python train.py --n_layer=12 --d_model=320 --n_head=10 --n_kv_head=10 --head_dim=32 --d_mlp=1280 --vocab_size=8192 --activation="tanh_gelu" --norm="layernorm" --norm_place="pre" --norm_eps=1e-05 --positions="learned" --qk_norm=false --attn_scale=0.177 --bias="all" --tie_embeddings=true --parallel_block=false --init="trunc" --init_std_qkv=0.0198 --init_std_o=0.0198 --init_std_up=0.0198 --init_std_down=0.0198 --optimizer="soap_variant" --lr=0.00281 --beta1=0.95 --beta2=0.98 --weight_decay=0.056 --lr_head=0.0121 --warmup_steps=200 --schedule="cos" --final_lr_fraction=0.03 --batch_tokens=131072 --seq_len=512 --doc_mask=true --train_tokens=545700000 --steps=4164 --dataset="wikipedia_en"
Each number is 128 + 32 x the weight over its row's rms, rounded and kept within 0 to 255. Layers, rows and columns count from 0. Numbers have three digits each. The size before them is the row's rms in percent of the matrix's.

# layer 6 MLP down, 320x1280, rms 0.101, rows 0-108, columns 256-383
104:122170113130170121167115064103162182169137110183153149136105149170211155156100120150168124097099097136115114156085169102144139125142225163120184114122110116063101109118148163139127131090125090084163165174085158172142191195158092202072143192104129131171148159159093135102108102095180093124123099092114134148133144130138117228146085150114129086114172083127113172175126203166171100160145
098:126136113150138084204135139106135092173137135162108163108151116087099168117148134153128191071212142178134129153155082139155178103097170187190170128140119106107120149124139121116144112131102159101129138101116145143149178168169134148126140089155129149106110106140127082129102108096134131121080084108087133133155134165125117169159122179137142153097076131122102134207101133154186130158154
097:145167142178111127171139122154144109102137125092106124116090084168035080183163127096187146113186118145124137134092130120100131164179097151123074126070123127169110173098111116081120086146158080104146141129112144126239166135140143140125162133078073133126162126116138138156119137139149192096147115115106088094153129092045084144147164093113129140056150141117142126137093213162147123125069
095:107137105148109169132167038122124147159069035169080086127167099130101145120146087130132116151197123187144193145148159093163123125117052163145156063084169162122152094140110130105126177154080111100145206160111106171072127118189101133141143115158101159114120080116089202138079115116111124133145168157137139079154105113095131072154142156084151147164111115129122154092115098110172041092093
100:115070149142113160164180107121143106115107120170225093126159144147129097119089132112123109127172131139157133127122130128090170152128137150157119109160095149138101161109120153027122115146128127103165167091110135130182164141094143172194093131143123117110189090114125164114175120103204172189112113105146153115125108160115102163149097085165163121080138156124133109114132131119182060065085
104:165121125159095133205150174124181158151148129127129120151137141049068082133077078131111108128170169140097122088149127125153127112081107062065052169113063143120130135122152127089180129193134130128154134142156136153121104128069192170090171127186153204099101128121105149125124179174162092192129140110151146066112139100139171104141074152119092088129084081162177216154126140110075095130099
100:219077084122121131134154147167136110167179144130181181091161134096047129114153138143107122134160151145134101074116111147096182159058139111109139086144127061114136081102125098089148089111158188137174130120142087085169083119083093153142101203125129145138122133077155175109100162132085106166128141162103132131138122181165099125156181106148109124157148122121153175157091165126112057085171
097:090115087144131112129082174120170205121129148131141141109150095165079136055128180116098119153146069179110139120152133117118136102152063097119107155127134136174126123130137152152147082101151127115134119061068102119146107064180129163125078066128131134160142149157133175113178120115151151095140161187099118105103098127138135128070195103073130105130063109100129158152150182138162136104111
099:143104120137125125116187167158105126168116126176112091104141095160164103075143089148118152108157125140105140121111170135144153104123111172118137140136145100159133139192123168095122063123118130107158109147096174152155138179183170100171121141178109193112089167107074163193071151146159179157144104162148140154129092153140155117135115132085128126160117101138103105085084059097217120132148
097:150147157177124110087143118146117108148140165114134194136088127152142139176165120136116140125171139127128147142151100195147149150116113132151114144156121130105141165138117109132169113162145141104070143094147111115134143130145077146101127115138145113138109104133167128142115098116148083087112132125130047077109159092092086125089116170057136145147116163109153139093185096099108063162139
099:122141118100141120089149145127069112144104131117170114055173135106137088133107161119120113121132145126142137138132171146092078142099153137115115074086096132091071095060131134115093132188145086114187140125107151072140154109114147104124118111099160157103189144154048144163143084167119150078141074098174112110113174120134141132110169125244101133133104145155094154111083148099137105146105
100:120191193150132174163163160118092088120111173097146125131113172134102093106154151144174118129113151085104109160099142098146150084159093082094094091106130089114080116139135129103088136148156139124100124110104117184140173140131110070068125119128165143106073132137175087120165054150154108126147181135183144094139077139134116145125141131110117105086123126177106162169066055136152173123185
100:116124135158141118134094080143089142118144101136146152070194115117157106079139108098107138155116135127134137091085168097120149133128159146126137116105130143148133076109152118134178129106112196207169129182093142092125177141127121125056138118117153122146152128173082145186132107097162149049198161098153109116115117154160089153158213129083096156101187074163178136170145143093106177201127
102:141131145078130169181132109095127131097132095141133147144132091150085079119116100102110145088135119139211104114155131160118112161121090098175196097118170157098134095168112102125152123114118169125095118162150092117153175147128135209131083136101142076083092131172113111115144121058203126224114116116163175164094121150030127178129114131125055177137064100119101132090102178181119158181106
096:148201186104098137162105157085142127167123080132116124098117119102121144131123104122128228094133098062067136129138057102177167110135100122130134163145093118188201122184157112087127157175122124114102105132149131144149135113111183097122058097133124080175172105131140118102142099161183112160127110173186147149069093170095143118086177188088121137105167081144108138199099143156072149191112
098:186144068041087151128131140106091103119131149119126107122150111084061097152133109107081167139128136125165073115124118147107104129188116165102123125187151116105139151108121133092131065124137091070085075136153146120088177150128150153111128153128098151137094118149168179104184104143142125111134188206098137112120139084162154092210134164045119179100103111159094175036091047149146133105151
098:150148090122169163140130152110098167090096100150129128063140137148112110129118132144122127119101204127104144215125106075166144154125110088135114127101131134133161145187110140141164103122161071139109126116156072113133113120147118092117134166105193132134103161166181100113158131140161095137134111093104149093148118124072117163128141185135110098169160132155097154101067163153058073167157
102:121137079139129121145154128141161090121160168114128107126109060116095101110104129140089075128059104166110127115089159079096121076110103173141138155153168070099151120148116183096152162134113135146172143142113119106212126069156125081117106172115121094135099121106146135154105098161086170138109048133139101118136150153171139125172136145157177160113101086098116094086122087167144129115104
100:160147153130146127112189121154086085149115141112136145173124114153111137100094088108160137128082142188112100137122145120090103101122157164079101103133104084130134140127123118153129175112132097142091108145123097157051118123113132136134140127137119184117159151142120145123152136163119107104136123103126178112036144157144170140140104110096147075180176119105102130017138089214089190110106
099:058156162092175174167115165147109097163161121129129087123154125176102077103161108105071115115092139158142143140100168121144186110119162125208181110143154180124104128185098112133093144145129134118159152164135226117117112136090153096083131140133129145113097075107175138103143115145138132103112115078121107106140114186127118066138095139151130126068114132142089135143135161112167095096071
101:094128129173175095120140113166101132055128046178087171114098115082081136087130172128098154122108094180162173139130087131186109068120172162200061109124180158107155176096130091137151117109135151073112134077117112110135155136152114132122097129041141052126120187134180157098150144073080129128125127087144083131025125116125145176145114149177215140115114123114089172114141150144173124124129
095:101114165137152025158162117071132143172119160126131151116113144137176159117121146152121154107093067070107155089110149124155176138108120114105188084157098151116192122158151050103191142096137150150151117159169118144081102087124159059167120164064116159127114044092107157163119124176145136177106155117117148133069093104122092116115165076090212127108114090128110129104128122144112118176118
100:178131176174038155181112116111087098129143174121144124147150146154089223125150095149148150175146074159092174169162162149099149121092129117118167127090097096111153126142151181176149178155151135121183111149144115067120117148150088146106183108082125146106122131125113184144107185120115158128177191178180134165104106159098131092134097112156126162092129155142143156123129126189154064137127
101:148122171093133182134136163108070116088185093132103108100156160172163172126105159189077092168128121149109065095165135111129135195132075131120098105127087107119111174111149077137135144166129131097170148132089143194128141111110153228084136125132131103066141142137117136119115090111132169136118103173161219184084112175085104182110145112132076127121142120102145170226107116178056125095136
098:151156114185116103133134158138137162156104158114161139114102130161072159141158111183147115130145127185131141099171122145100156158117093090099075163121170143079119151073133155194117124130098138127167116143138154085072149160166154100107114066104121149154165168120106147086120092133100122118172078102125139121096215074114134108155139142104152103138143132104160118009140129115132143060133
102:143109092171111156169066097102186156079153170104094108079095154095144126185168162123145073113194171147124176148077170122155086152102087126168093161130105109133152070101131161108135099106089130118107122180204123066122150183144136133159180118120146097090183133184138086098114120106126083168064094086203119078129105123127120168123106127199124072122135114117082102070093191169083082141068
097:158114127115066173082127070119141114093150163125077169108204144104150165069131079132038169107151129117129084108174146095148184104129148098156145099156113113122160149145107149163117118105114165131114087135139135138156126154123135084148157188109145095082151129158133174171114126157177100080077097152146114146131092149152151165098109157124143123108156087134111143155135118074133180144138
096:184066106110142069056084109146148085138161148105128144179056096098147139120092128156090116076150135111087103083121135135097096077147139143147158175123103159142075088118158140149141143121094174079158051158102085183121094119091129157140138142130050116150139098154116138149150136151163131135097075130112238115158133080139115120160169113134137149166147134171098070181122080122158101173112
101:075126086121154114150093138146152140109110138151173116147126142131081148084098077144142108112085139094118121151167147106133108119122082112118132127130184146139131169155105093168082073100155129078158136089131134196215144141136127168102168151144161083130124134112190087148095191079139108172098104109072169108140120154154085192126181093155147196144095140203090126190139145179147130123120
101:138152132122133121126163127163144105127062108145121165156188127169141127098109097140132134184149149106101141148167147092098132182151117152113154112134170146093169144118176135179107153129112135119130106110126174164115104095130071126133128173168151064098176183102106133112127171133172107164211224139158180137092150153096105128128131129131133125074093172124131110071130079168060131147112
100:149133160124114138100140091187142136153131129099130101120096151108093156119105126115138178154146113117107117101159128122094091099118136183187150112102074139106150180113182154150097127153112097156150113118118154175153154147064162099119113194133103146142130150125116126100178167071125120174104114132123176141140129120165139135089107081090147116172127161115174177124113129103106107061141
098:115149100158083138105122142144169147103136115136159116107170118145207144102148090140111140109163130162137084191148173148036083121106152146085124096143125125109151119104144132105135135131146143117122104168170131180092140143170102135155098217122091132114178166200199117155175171167186202182141133161158153108172129065171097109153136104135109138085135151117113155136045101155101180084121
099:069132101174123167127139111136057169029170115147130122160158114086119120154137168119177122133097108088147082113210107133139154108166085134159112088114100108108174132092070098138133139110094104152133128100155153129120186152096146092138164112075150091112145120110098144074148160122126121150204148139165085128140120165169123090159154106114105133178155046161084104116107144058140193088124
097:091158115132133090095106119131105064150103123111128132160124170165126070108036115108083108192172058142163089067158119164115122125113107125069146105134157100140176102205140152155099131128127155192169099107123074145106066080152116118089115142168140109136087161098183091158127106131108072136196105187087117127147055199172175147151114128117103134117141149144156120087156107148178127104098
106:115142106129167084161139105109104156135141155160118133169087172134183138135138079117167133115147092140041087114137108101160124100130113104096139115085116124113169130069171163147090079083131179124102141151195120116166167174139193164084149099121173119133148167143136089125103111160157114133155159130168099111142120102140098126162111199167061119171168125131155163197105163090135056059114
105:104112107144147112090134099188113088090190078120097103128180089110104129176168138107136144171095127133125094134109141125161129103160121119139126184082166151109086120134133120119102136082136130091140142141156145079115142114192104113186106095136084137077154128140176082138118135129118125089115091088140077158134133083099087175171136130134161151104088190102156174119142163129183064109122
095:207105061144156178095144174123108109079139084203151101061181111093066132140127086153132123130121140081128124155164144157143163101120118135088159124173134157094133087130131076108130156128094139067140129129115180119141154111143088154119125117121166059145098087142088135105123076184078199092064149160161107128131130130096091082151098075159164160117159124194137104148181180130165120173114
102:091131102085224065074066126122163173160166110135134118118124114157107109127084098141085105112088127115172160134093158100092105101174221156122147125140144154137126135139081094156132175124122135162112109159136189110143151122127168181126142128086114100158071095130130099165122131115119124126167088118137108138139151126182147132126145159121117152188131115149162149137096112178192110090064
099:129143117114121178135116137190119105117133137124179127109032072131135167132154101135168107126153120178094145123141123105141130183115116120073140103118126137127086132123089064100126170145082119111122119126082157125076157179146166133111106113080092143104137102119104173142134068125152112111123125162119140162105105141173115162132119100153161100158104090209062148109091171168117109166083
094:139156140116137137126119129130169134181102131093110157097117120156097166156089122068082131110064166049103104128117129112097085136156104108209090109082199100059041093090087104108143092156103120150169137090131210152180102155153150092171104111138113168127135153117172120091106135116120124167123079168193132107142143082105154125195093155138127131097159165151122080107133171126127118110111
112:173065151157120146111095199115110041144086117128123095102170135133129172111127116152125161077100157096154083119185146137108130094131090163155125055127101065125071145094141151118144096166147132104165179126161045088145092102150108078067125185106113112084192159128102199115128174173122006054153126149160088109104120167118144126155152164111128140143129135123077138085124103102127091076148
104:150150150135093128095165151116104123123133135154117158138174083063133105148204139113149122124143123104136020091124174120150113199110094120131155152121070151119161136182110136092102172124083142078095081138119150167136172093099094110112217173143208130131180170172151135089129098111116088090125142118184144112133136089123103104145106152110109100138150109116122126086154109132171140164155
097:100140187100132122118142166165167116152110107129081166106118140179143161181106122121190101129088149128085132143135109112099058112130118146148095127155146120140102086152111108115113147120124111094113103107128127166137090118104127136165137145104150121183053090158083127117147156126186124200180158199128161118146146155091068138088087118102077100145100176148101119148081093139157058139124
102:064076118096115191090205153132157179087144118073150111132131083070097134151173149093113149088137151109104093132134176163092086194153174099150105149130100087107141108088109127107174087189124161075140088115134152130157109154127094123122118204121128171129120127138084102139141110114148148114135134157076114159125112092141147126135097136033128073142120132139128203174201112088096129107183
097:120097126108136171197101170128135126121135088094122155153145090075111077149146153136102156146119058136198067198095126098136157128104112117139107166112122131074118100128103171112127115145115120128177113170165142088123092122127176216102110148080134181116178117121136111119132142107168214120150105164169129179095115181138164082178072109091091096177078157126126127219116089132146157127112
103:202150114145150138135138104133120159150103117102128149139145121166166054144093097079148149169147114133153152143114110127111137101135112086132143151127116149063153112090179098126159062145171095100091135149134117107109097128167164108167127127063045127155095157098073090196120151106128136117124204133168069143108095150144163105083156130143122207081174123129146133088077152103122094149081
104:115148139167139105130097145140116091125183120122144185136084101131089070130151133148149184091147122135102190124155072127101101110111142146081165123183075139100143152130144136150101165071092181105106141142162104127152121124172152144081170129139151126159134071151131054119166132189100135124150121137150125162135093140136137123154100139181153135153148145144132085180095143158142124117169
096:124195142136075122155109156143142111119170112107077136112149126143143114160181125153107138130177164147100082109118128133116112153103101105132129153118169059102113091139115124102078077177064140041150164136087153141139115103164082111120118102165124152165142139059131095165111176170118117126140078122170134085198152112133130110174125119130095131161140123131124110096141123115123183116072
102:118100095144125100132154129133162142141155177144157059164164127182123168140109145158095135165128162144151124124202121134081135148105125104084091118131133117133070113136125146191133150137074059146144150081114135113151128133119087114092066080148096136142172127115130136100117121141071115099173163114150160099079176103130139145125156173083129140105115161142157127220127172102035106135143
100:140158160153129100164151147121124128107121162124154136079145113068159114044145103127111106152091093167136220163166111215165197143151142186125148119146133112180155117101211136139108128150108138104127111109174125170144184157136084122134108115109091131127124108161109104131062101139100083176204132192146165153123100123149147157090148117079097161102106145103147151065154089215079059133176
102:138090136120171093089178132118140096107150134081136112147132157104141139154137147199103128159097108108112069148179127146115123138128109111143122146162102158130191184109092105142070145109151091167124142099164168105088097138163140089089115078108105132084121111138081132061141129105109141111133146074085119153130138062144093149120125110159154128160105150114115144169106163085088169124148
099:072146143125141113234136144202125162082063128124121170140098166118094168146054122128186058097105123174122121103182081118163146134080121089125109186132158149123138168109158074148126152047127158182115128095128098121109137112182066198182115114133065069122101134091108137078194087041110134180101093131054200105101141107133089117135085143101166118096131141164145152157132194153104095096148
098:159106161138185119120172095163114120103142116130123107124054092096138057104115144207119129134087146153194146151104150130125148123132194139135129084140202176072161130185116111072117125108133095125085160154080133117092111103084168161115081146180126188122102193141128107106089079098090184067134125115164129133166108178136163022132164087168101127132139136172178091077187150075200156226139
097:143090163158100161150169129097137157110139128086114153130057149105089146082206129097155117123064103099111089081144174137181087148109155163096033094167169167118112109157153130171126110186162143152146146131123152144149127164111144195061149133122204145074181121151112149136117154135173149154126119143161151157154102151106143198097111123114159099110093137100182092164119104143099089138133
101:142116109138133173134107128103121103154129150141184127154136124137118147120077117098093106118159152075204114137086135150176090092162150086126103191141136124153152179110160141091131187113112136094090124115190158168140141178119127170175125160116160085139090198157146109125178131127106136158084102195141132128102093178145133079109102072180160103189177128208079138095189119106119108097117
099:164131121143106088143113148142188126163100149120134149115185135133163136168145142145092092122089110111121154127099132111091110170136121115130105167155109085109154094172106099130099141112100159123149070126060091116062142176155142175096111084114116116111127101116066126169115104136119111126106153152161145087177119213139115203149118110221118145174157158099184130141155175109062117094119
101:140132124120073125110096142123103162094099123144138161140147144100087112103118092099140095201185155111211126146173184085132138189157123102108150134175125083148101107141164156095141106163139186129148128172170096128128137172131153129068125129159122176116134132148104136161144123144124113205087089083071132133124119128113138135151103098189092157082095149135102113124174110105096115082057
100:139151165156154185087101145206109100131134125114130136172173111113157124167119152101093150139153104126061081135190122098104144162143132098107176142117064035111137160109126113139153163100111123097144089125173224152118140137125157156075142080176122107153164125118167086103115090133175116079159179127100086093114115118118100104080134102104124136206176148090120128115134143115108131123098
100:140176116125154140091108118165120143086081042147091164138113135096119131130137115080167178119099143152084114168132148107062142145133100084115142126117092108113116117141141104135101104168147100114046093109145132100052158073093171113184199137158138092102124153137104088131123119075084109186091151190146152107149074152126106177133137090172126198131164126117138134052159143098096190168135
099:114167142072164115125141094137100127104127136135156083051154136083180114098103087170082069100180124073127178100081089104108148123126188135157135078159129135150174146130084160091139147120141061136133154118176143128112098178152180142143068169068070112137175150169163139127190165114155152130104153145189116111144108121159093121151141071144088107119142150099135084139169100145131131127128
099:081150076110151100135131119171150184124143108061104171163097144155129124133137085102110068149163086175147157140135122113120157185146103131126067156142128122125098136133122151255172129162104100158168164128127167149127117154114089092171181135088145087158092151099182120092123132074131150176109126136154162095151128162176168122141162086163133113131123128127130092102093181140100108195156
103:086202100099141114139106089117081107119176125138111118111162068122158117102134134124141159099120177127169089112102134122164145128137145147112120094124124166180108103145165124118197102167107186159144088088118105129175178087120154149118098073122074137147166149129111145154178076120079107169111137134140139136078105153085170125113120059084134100166102104170121071144093142158159132087148
099:134171134204116163063138150112147152090070105140111173120152170110084109141157085163156129106158142079111111162171119093088098118140144071147140079151132087133160116134117144137110147121174156159119145091096100142079112104148137209182123132179123106193145137101164079058084144092187121133110040083119141102096169105096134137140117094126112164090172097163133062094103127103120168120116
106:104125151112095083155098108119097116120125152101154129125160097097110157117164161108056093144115145150122173144180149147150128092169146115154159149129140130091091156137062074156174119082108171137116097087112146090101146154096124208079108112072126171104114102117153120116113170142105098116121124117140072163157141050092180075101121118129162203152155170128134121128099144140093195131163
100:118115063156128086134055165109142126085178133127144143172172105094070119169124099140135107085174152093108103152121137119133132145096119144108127111126110208131187116093138142129157143134140094085152085138135148119136149088124114093082176123134129078169122088132121121170146100157136140126182134113074142163069099119131156117121147137093160124134092118098135092103204076114125136119096
102:148140206087170148131117096174075146115147125076123157124071137143105103114118102112110080166131110074148107115151141130108133113108105093137084106092172159132124146124099137141152155071110162101154136137144089116125133089128126137172139123151165097081160095069067178088171136135099191195152118135139112105095123129116099118189135098111129057162158091153120082141027142199083101177146
103:129112142181184192137134159135135144166151189083160131100125140113115176138117126195135142097135139170163126089153093098144130165171148098104162176159119111163149068136129175095134060035084141142151122175113087190133129122100202082131144157156108139150108074129093112134076169120110139141166110145170085097129078181170083164099141105129119177185164120101105123005113089131125017191126
100:123155175135110155074076144128110133124100108101152077160104164128113094126077118099116175140093192135038131059136139143140077157114172084123184064146085119081129085148117108098164107171111106121119109146094149166143153089129114143157118124131097110164185083168130186225103108073130107146095067151071161143116163157124159096168138152151106180118121098113134153163053165129126121199072
100:107092134111095151181095122100102219137146136143151081081112124093148095116129140129197134049070088161170145082075113168123127116107132129118068148103187077151131085131144098184103069163142111094190085101148155133037074122104203144120145147131152137167196117161077095132239181130174171151164101178152154095140120147144105099123126118060126141138093172092160135157107144132093135097105
098:111066074153142102109112119131078175171109137111168153167148140165124120176117067139117145146097158159126114113107106089103126166161152076113152169171087153167156145167057135159097196120164097126115105079156152120170124141103077090158126107138102183112111147127051106100119119134092122149134177057097139124182155100130117141112134126168124179150137135119122197133133120072150087191109
099:185133133153148127097191188093110140135138145099124123070098157153136160150123205086175108153092115199135106113153143129124109121135098077135162060159180086171184100136145110125175107160144198072166094144117155061183126153139116151143160109162103121103173120102071110059115114124138092104124109095124095071142142100106143109134131124100158067108103147068181094120116168104075105121156
104:207136076071169134129102118110120123152121111167114123082119138108149089109147113071178104129094101241130103147102186099114103121154191165202133082151133136088056117127125064143147130097122111109083155156208073071135185095105073181169115092126166100130173143090116151135121122132099147043133137120122125118124078052088177140117170126128135142175139111101107139100098153173140170143123
102:128097129113145158169192204093203117170184099201123089157154081087149132114135085113155142106078101060121115041061141169142134105102110079127157098130111185095079127072156174108129166151213108139175161072109131128092148133062154177113083135106084132149132150163115143128149087149113170099132100143088117160095131134138166154140144128172157141155151126139133115114104111185106133112161
100:177103124144156159131106129122108080102134120092108134147163147125093132084089082138149116126159160136142086119125114122112111100084110095105140169119137128158120117191154080085169132148171072164162146043135103182155088157214207190154123118179107119165096146103171189094110157101112115132133191131192118108121116122081150135161146153120153114166059154160152098089104132169072140159059
099:068132152118148162144118144154131136114099127159153138110090146124125106109121145144088101179132129135113108119100089156096172160098161146196107120061115200161162128097150090138141125073143132125127132179117114136170126116110143130136120153157109121100160111080094169093111162118133104153165112179131150135124069169069180179144163086130097100146117158075136141120114076136133097094123
097:098107158112151129187093093106172157107154130096166130164133159110143130115079119096171164156087103129101152167092143125111127094057129153106133172148151138073086152070112090160078105192111163150137176150137105121097152091134123160180148142162115127188160116096111093153087128117092199157133083080134093152162087095151149130133119224114100194123102117092142125117158130066160174100114
098:164095170123158117127078170155177146153199125114097126124123127156151108202110081127125152129107079088121109103124096179123130080138089085122134124100134152159132148210072094186070148147158164120063087133125118131155138151132121173149084142091129134149138098148103131169098073096141089101159132091068142120131085134090075125133158145079125139130095140129131127206089120122123153149153
098:136154077153074084175149127131110110138166106166127186132131141197082101153159130150114132131186106087119115160154129130125145103114092050138145099158121090168128121128101118141157135099172152106092165146085116134066141116147106220147133094164120102115123117157116097205134090117138124194114132138180173126119120107139136104144147106061136158047128153137168177205116143138069141134125
101:119133168131177197180121094122071147197102106138026085148129140103121109148061119100174123159151086143117076142140136160139095074141112133112143193094111141135127112123174118103149125163104143157114077145152141151147128162164173116149140144047158179156168140134083030140122127184131160188113144111098123141085110103105120086180181150145112154169099102118118169118144121111074121152148
097:114118062148131152089139141121110066130169129111163092162162122143141117139085143120135089112118127113219145123119123120118130114128139118078049123089118162123104137190126149123124156069137116125107122129143180148130155126129185136153051085125136114152143123086105157112145153163121065201099124143125109139100140148109114139164125143096110080129143103136155179095106152149122135153163
101:139087106153133163166119133129149111124114121143132135119111123151175160100158182188099136130188184076169105077157109130133104156141082051125177147135114081120137106165129133125136114114142134194106112110077076167192127100118116208142125070131093138123084127132109104146142153090133108175087169120142145144107151136120132101168117174111132192121151105142179122058114121076150194148083
097:149149096168093152097078109187163088113201138104163142159077090090129168146107109083218164108119099097081113119114171148119093120071098120108147133111140129141127127126098100148179147135130131122136151169188136110105146134130180123108090117102121089144105135085167147152093188070067136103098140129151117107112109159144088178146143110169128132113152127134177134139149131172112129129151
099:082145130120155149137017109135136177109119103126104132148085107118118096133102155050121129111098103125148108121136185119144140160105144139077144205198098159101093144155173164160154090154135075148120156116200188096123095116161157048159117098128154124207154137146031166145124113151201126102119139107142101124106165135154094107094092109156098113165112171111173165098110080120194168122089
097:121075117118106074152181083139109170076132150156152039152120113076083140150128128089162126094133171060092115091154133137111076118148059127138136110066097119101102156192145143098097090110151098133107122159095142105153153109150128106158125081155101154123125091206155100150064078086072129098119131149139167115157148185134111136171117126096142144120142094150094117089150097123154132156088
096:155171134145081105105140087119078091123081106167127175088153117199144123119152067165117159144110153075113101169140126132107145114119119147141168117129116131085120159141063175139145159168123153094182126105117078143201178091108128121114093115150119141107180144112110148101125132105136127117150126203144113093136118152162122117113166119174092144096096132103117105156052106080164122185096
099:100098176091134118177137085173160101111131098161121104126108176086100151122192118148133126134114090141125114114085117113182090132145104158147138063145123133138106152141150123149159149120103188178128145126095174125070106090122088128149116108147094122136088111092181151129142092134187083107132118143125102087120123107117128172118090159181116150086185144150083147157080146161120140074097
099:158130112100111103126145167151141123143102128129156140113126099119103101220088148135156140135155162114199111124209147162083165181135115108166135134158089087106119111122174179132152125081099115108119121076148158139171174100116093084139150166167144166148176161069165144128157100113113112177158109130111159139080077135137162092141094121134156159148114125149109131126075169169083122091134
101:120145141117142107179133133107111157070105147119181121144148131077182121070086160111128180120116158108112122084133120151194089110066162213178135094112091146087147140106089148113112084116164105142108151124138141158124124107127123176137112116138128103126203115183123107046109102134091117139130138102113113105140129146143187172102105156078115115130174120119082112079108135155144119145139
093:092121147161123108123150130127124167109201097143123062066137129140202183137069113084133111147151123150114136062154145144093111083107131181156135136146185147102094177123104078191144138105163087156110159157171071157169091100107141161105082135088135114206105109173134113190087106145072137127051086106162170152168146194126137128161102105150167123149161093165060126097080130126130063088191
102:124112112098100140128143063160164161120181137124099159174114078106180115202065100144146157150134064127122132117076188132082165109119137098102095130066137199180128143102134105098122111190189131109154088098067129073133155144097075107107176161182186174146139134135144136090119127193171152120152156083139110149177135117134137128119046151112152122122127122128135107035109132165143143124143
100:151136107141146102169093116101125178178107132135143096113160115090145129120120114105111143121220109095063106135181119148147131142147203119174081140154156073107124166138142115051136123195080148146092177159181127164125121121143152109139161108147163186123136176119190131146107138172133135131151144112136116087163147167100156097155151164128126114145111132138120128100113118154148159080106
100:155182162155166133146156135132108172091126136108102170128071099111136162144152089154129086150164047099175129132148114068137127131147135139148119123113136137116121181114103096185143156079192071163122155101168171132153098146167173070117140104105161089102110165107148133062178168139132116130137154121075090102171127130166129162132119151213150153128073083146118089087154095088161144137127
102:179142118112132108076104143087198088117141117144163106124157137153039081170111105103125137114097157117109069092148166107155123169129139112191115103183140150136101121136157051079213134136154088145138092132149113138208130137170050078120124164152159132145089133158109105106107156087061092108132111110147159126081115123119191110083142162072139114197116137128135088000109125087132130111101
098:078118103129099124150139134105110100147107095110075091060155145124057141129081130183144137119189160119111131127092166095154114072161128133196149132098155109173079081134133131102142072130138139145145066109097148113092127154163143081072106138148133119116106110127143161072112132159121062130120197108188092116191145095104141139094157066170156097133095092086130122087119130116132142195175
095:108100140169123088105123137131116107126130101115164064183146086143093138130105161142096097153144097171145122086122155122117166197144118153094107129129139086161138101121190126214102093124110149143128100144146119138144158172159117164118127130180126077080168139120068113155102136080129156151080138111137169124141148077129092221138118072128107124144120116125213149118103133121131187118106
102:132145154152141120139099148146125109082118101125152148049131155138168160151134075126093146174146083118149114184099122133198145115150160100108092189177089150104132145139131105132082182079123117093166143095120176113081122140139136217128159086090132116095161102155126110148131140096087135076104155062109094076169116135121133161131121147112111143145157117127125172206161112126102103130080
104:085136140072118105112095087172140125132130115071135187157160130149157138128135114151151134130079190147162165084136139142106123124136095186151183204131127136182128118076110164154125113122058096127121085124098145099168108162091095080130154161125210155064094127154156119060139094118092184130115140071177200076126104110101173108130095120067103115145119128074131068091126157181166107105131
099:121120145120130136145159107100121203170105103189127075126138129134179121117086091114187152119138137164148083117160095123132112139096118138111080156104100143177120172133145142131106139101194151157130116119132117108178118134186112058140091114114081070085134132171110148129106128124121139120105109058201147069156136046131114134079123135103109173136161144140142206170208104119119184207108
097:134114127122128157167093110154169115076129184142132165133143132143153148083104166185136136089106139117135131112104134079129123137140095169158185128166160087160110111135143092114096124143117117133060152133145106161100106172111109120107129131180137132129075114173121179114149118142107107149135111181077108101124142139127111163104125098046078150140078157127122170243114155166113112081128
099:156173143093137174138125136059135114144108134135111163120110118115109122132095113120085121044117094139140183182088117126085134131144143150099148129127124109103134171084175129145173164138160145150134119165178102121118109090094093160146109151123126128102153145122157166116135131092130115115173099090156101128074203111110192109119174188141127146142087098146183164122151120151161159192164
101:055169074168114145122161100118085096142086129130125136128158132105115139042089107154167111112138123136082118093107118117155080136074138124137115146178101113130170090146143121127067122147153057096126126142093104144135140153107193169128113107165095108155119150155111121130149138126101122126109142157123197141171156154169108161135171161104095133151153106138162159219101089152144115138127
098:105154114077097144102101160167133127185106173112113145147100139102101118122138161155131161129159107115083132107129145131156138096141125113147156185113115135072148120141111098099173150115177100140159130086137127155158102183192126034146094137069148095124085151151118100135191120131127163103127133136102128151101105133114160126182133140129171129210196123112112148135153182165225081144122
102:158131124105114127160136165077147100050193170112164158050129111154129109135155095111160130056108110095169156064160115136104095112129163076107105128179172096065139136181164144090108111115114140206187115085142098169109078147154113180149130087068095132129183118146102125141108098163121084085132132134137104110111107105109053110105122155157142181141177079171086115097079074118088084124166
097:124063114117158093127109102120140052025129084136132111133098170167180156121146171108116141185155079106094105189138104104113101139149143125126168156145110134124165154169138106147149125161113208119123105121080096140119110156139168148132170067119050117178080092050140087113095122162160087145131156140148120094108119181178139125092131164141122141124061134104115180131143141110104124107154
103:153167139149139088137144231163081136144101165121102111117163174134107172143157106131132124147029134124170085112079072115075112123146180128100130065109133147098127154114152137172126168140153074174091152160119168147137106138128118156128092163081154116155095115189096122138185097178109131145153127136148144152113105129152127193122128135157093117122149094141095089208204119181092120180170
099:143163135188152105117119110112122158117109108143092151186150077161111134159127135154147136117171086098118093114098164121142219144115107144153082062131118190100112116113171123115130156113090119149186205156158148068106125067113115101090153135136119115174127151091116107128129121133138128144122099158087104079092134121140092124110094168130132110108150174161153100164146080134178122117112
099:145119167121116146109093132148143142151102224078160088130141119082118081118106118090140061129179122150139154084141088064105133106152127128170136140132174120138150164180135120143120079187099208141147095102159123113197112090194098150181171170103153121094154200121121105108125141114128122124110121143089123107125136159167093055150179088061104086102132131157178188195148150112121163110154
100:092130165149166086107113070134093160164091103160111108083137209089110161141137151125130154071122153155109097150158109124142136175136160131091159156125161136088129146136110126119091165149109146193166093169133091148158124146130180085148127125156117122141101112105094168165159122132148140120124069081129135145070162104162111119162059085112161129086113106136135114251139121091151194134162
101:180181112188152096120087091164095096089115115129073134140109095151062138113154142089125144156122132097146116170137139133140154228169141126151140067171191098119109099100157113138136119200124135110081198098160086110207112163051138171130129174058088153158132141179106157119066134138104143100131172125137101128150121094139155162102129089121103178133081113082122070130176107136108173099137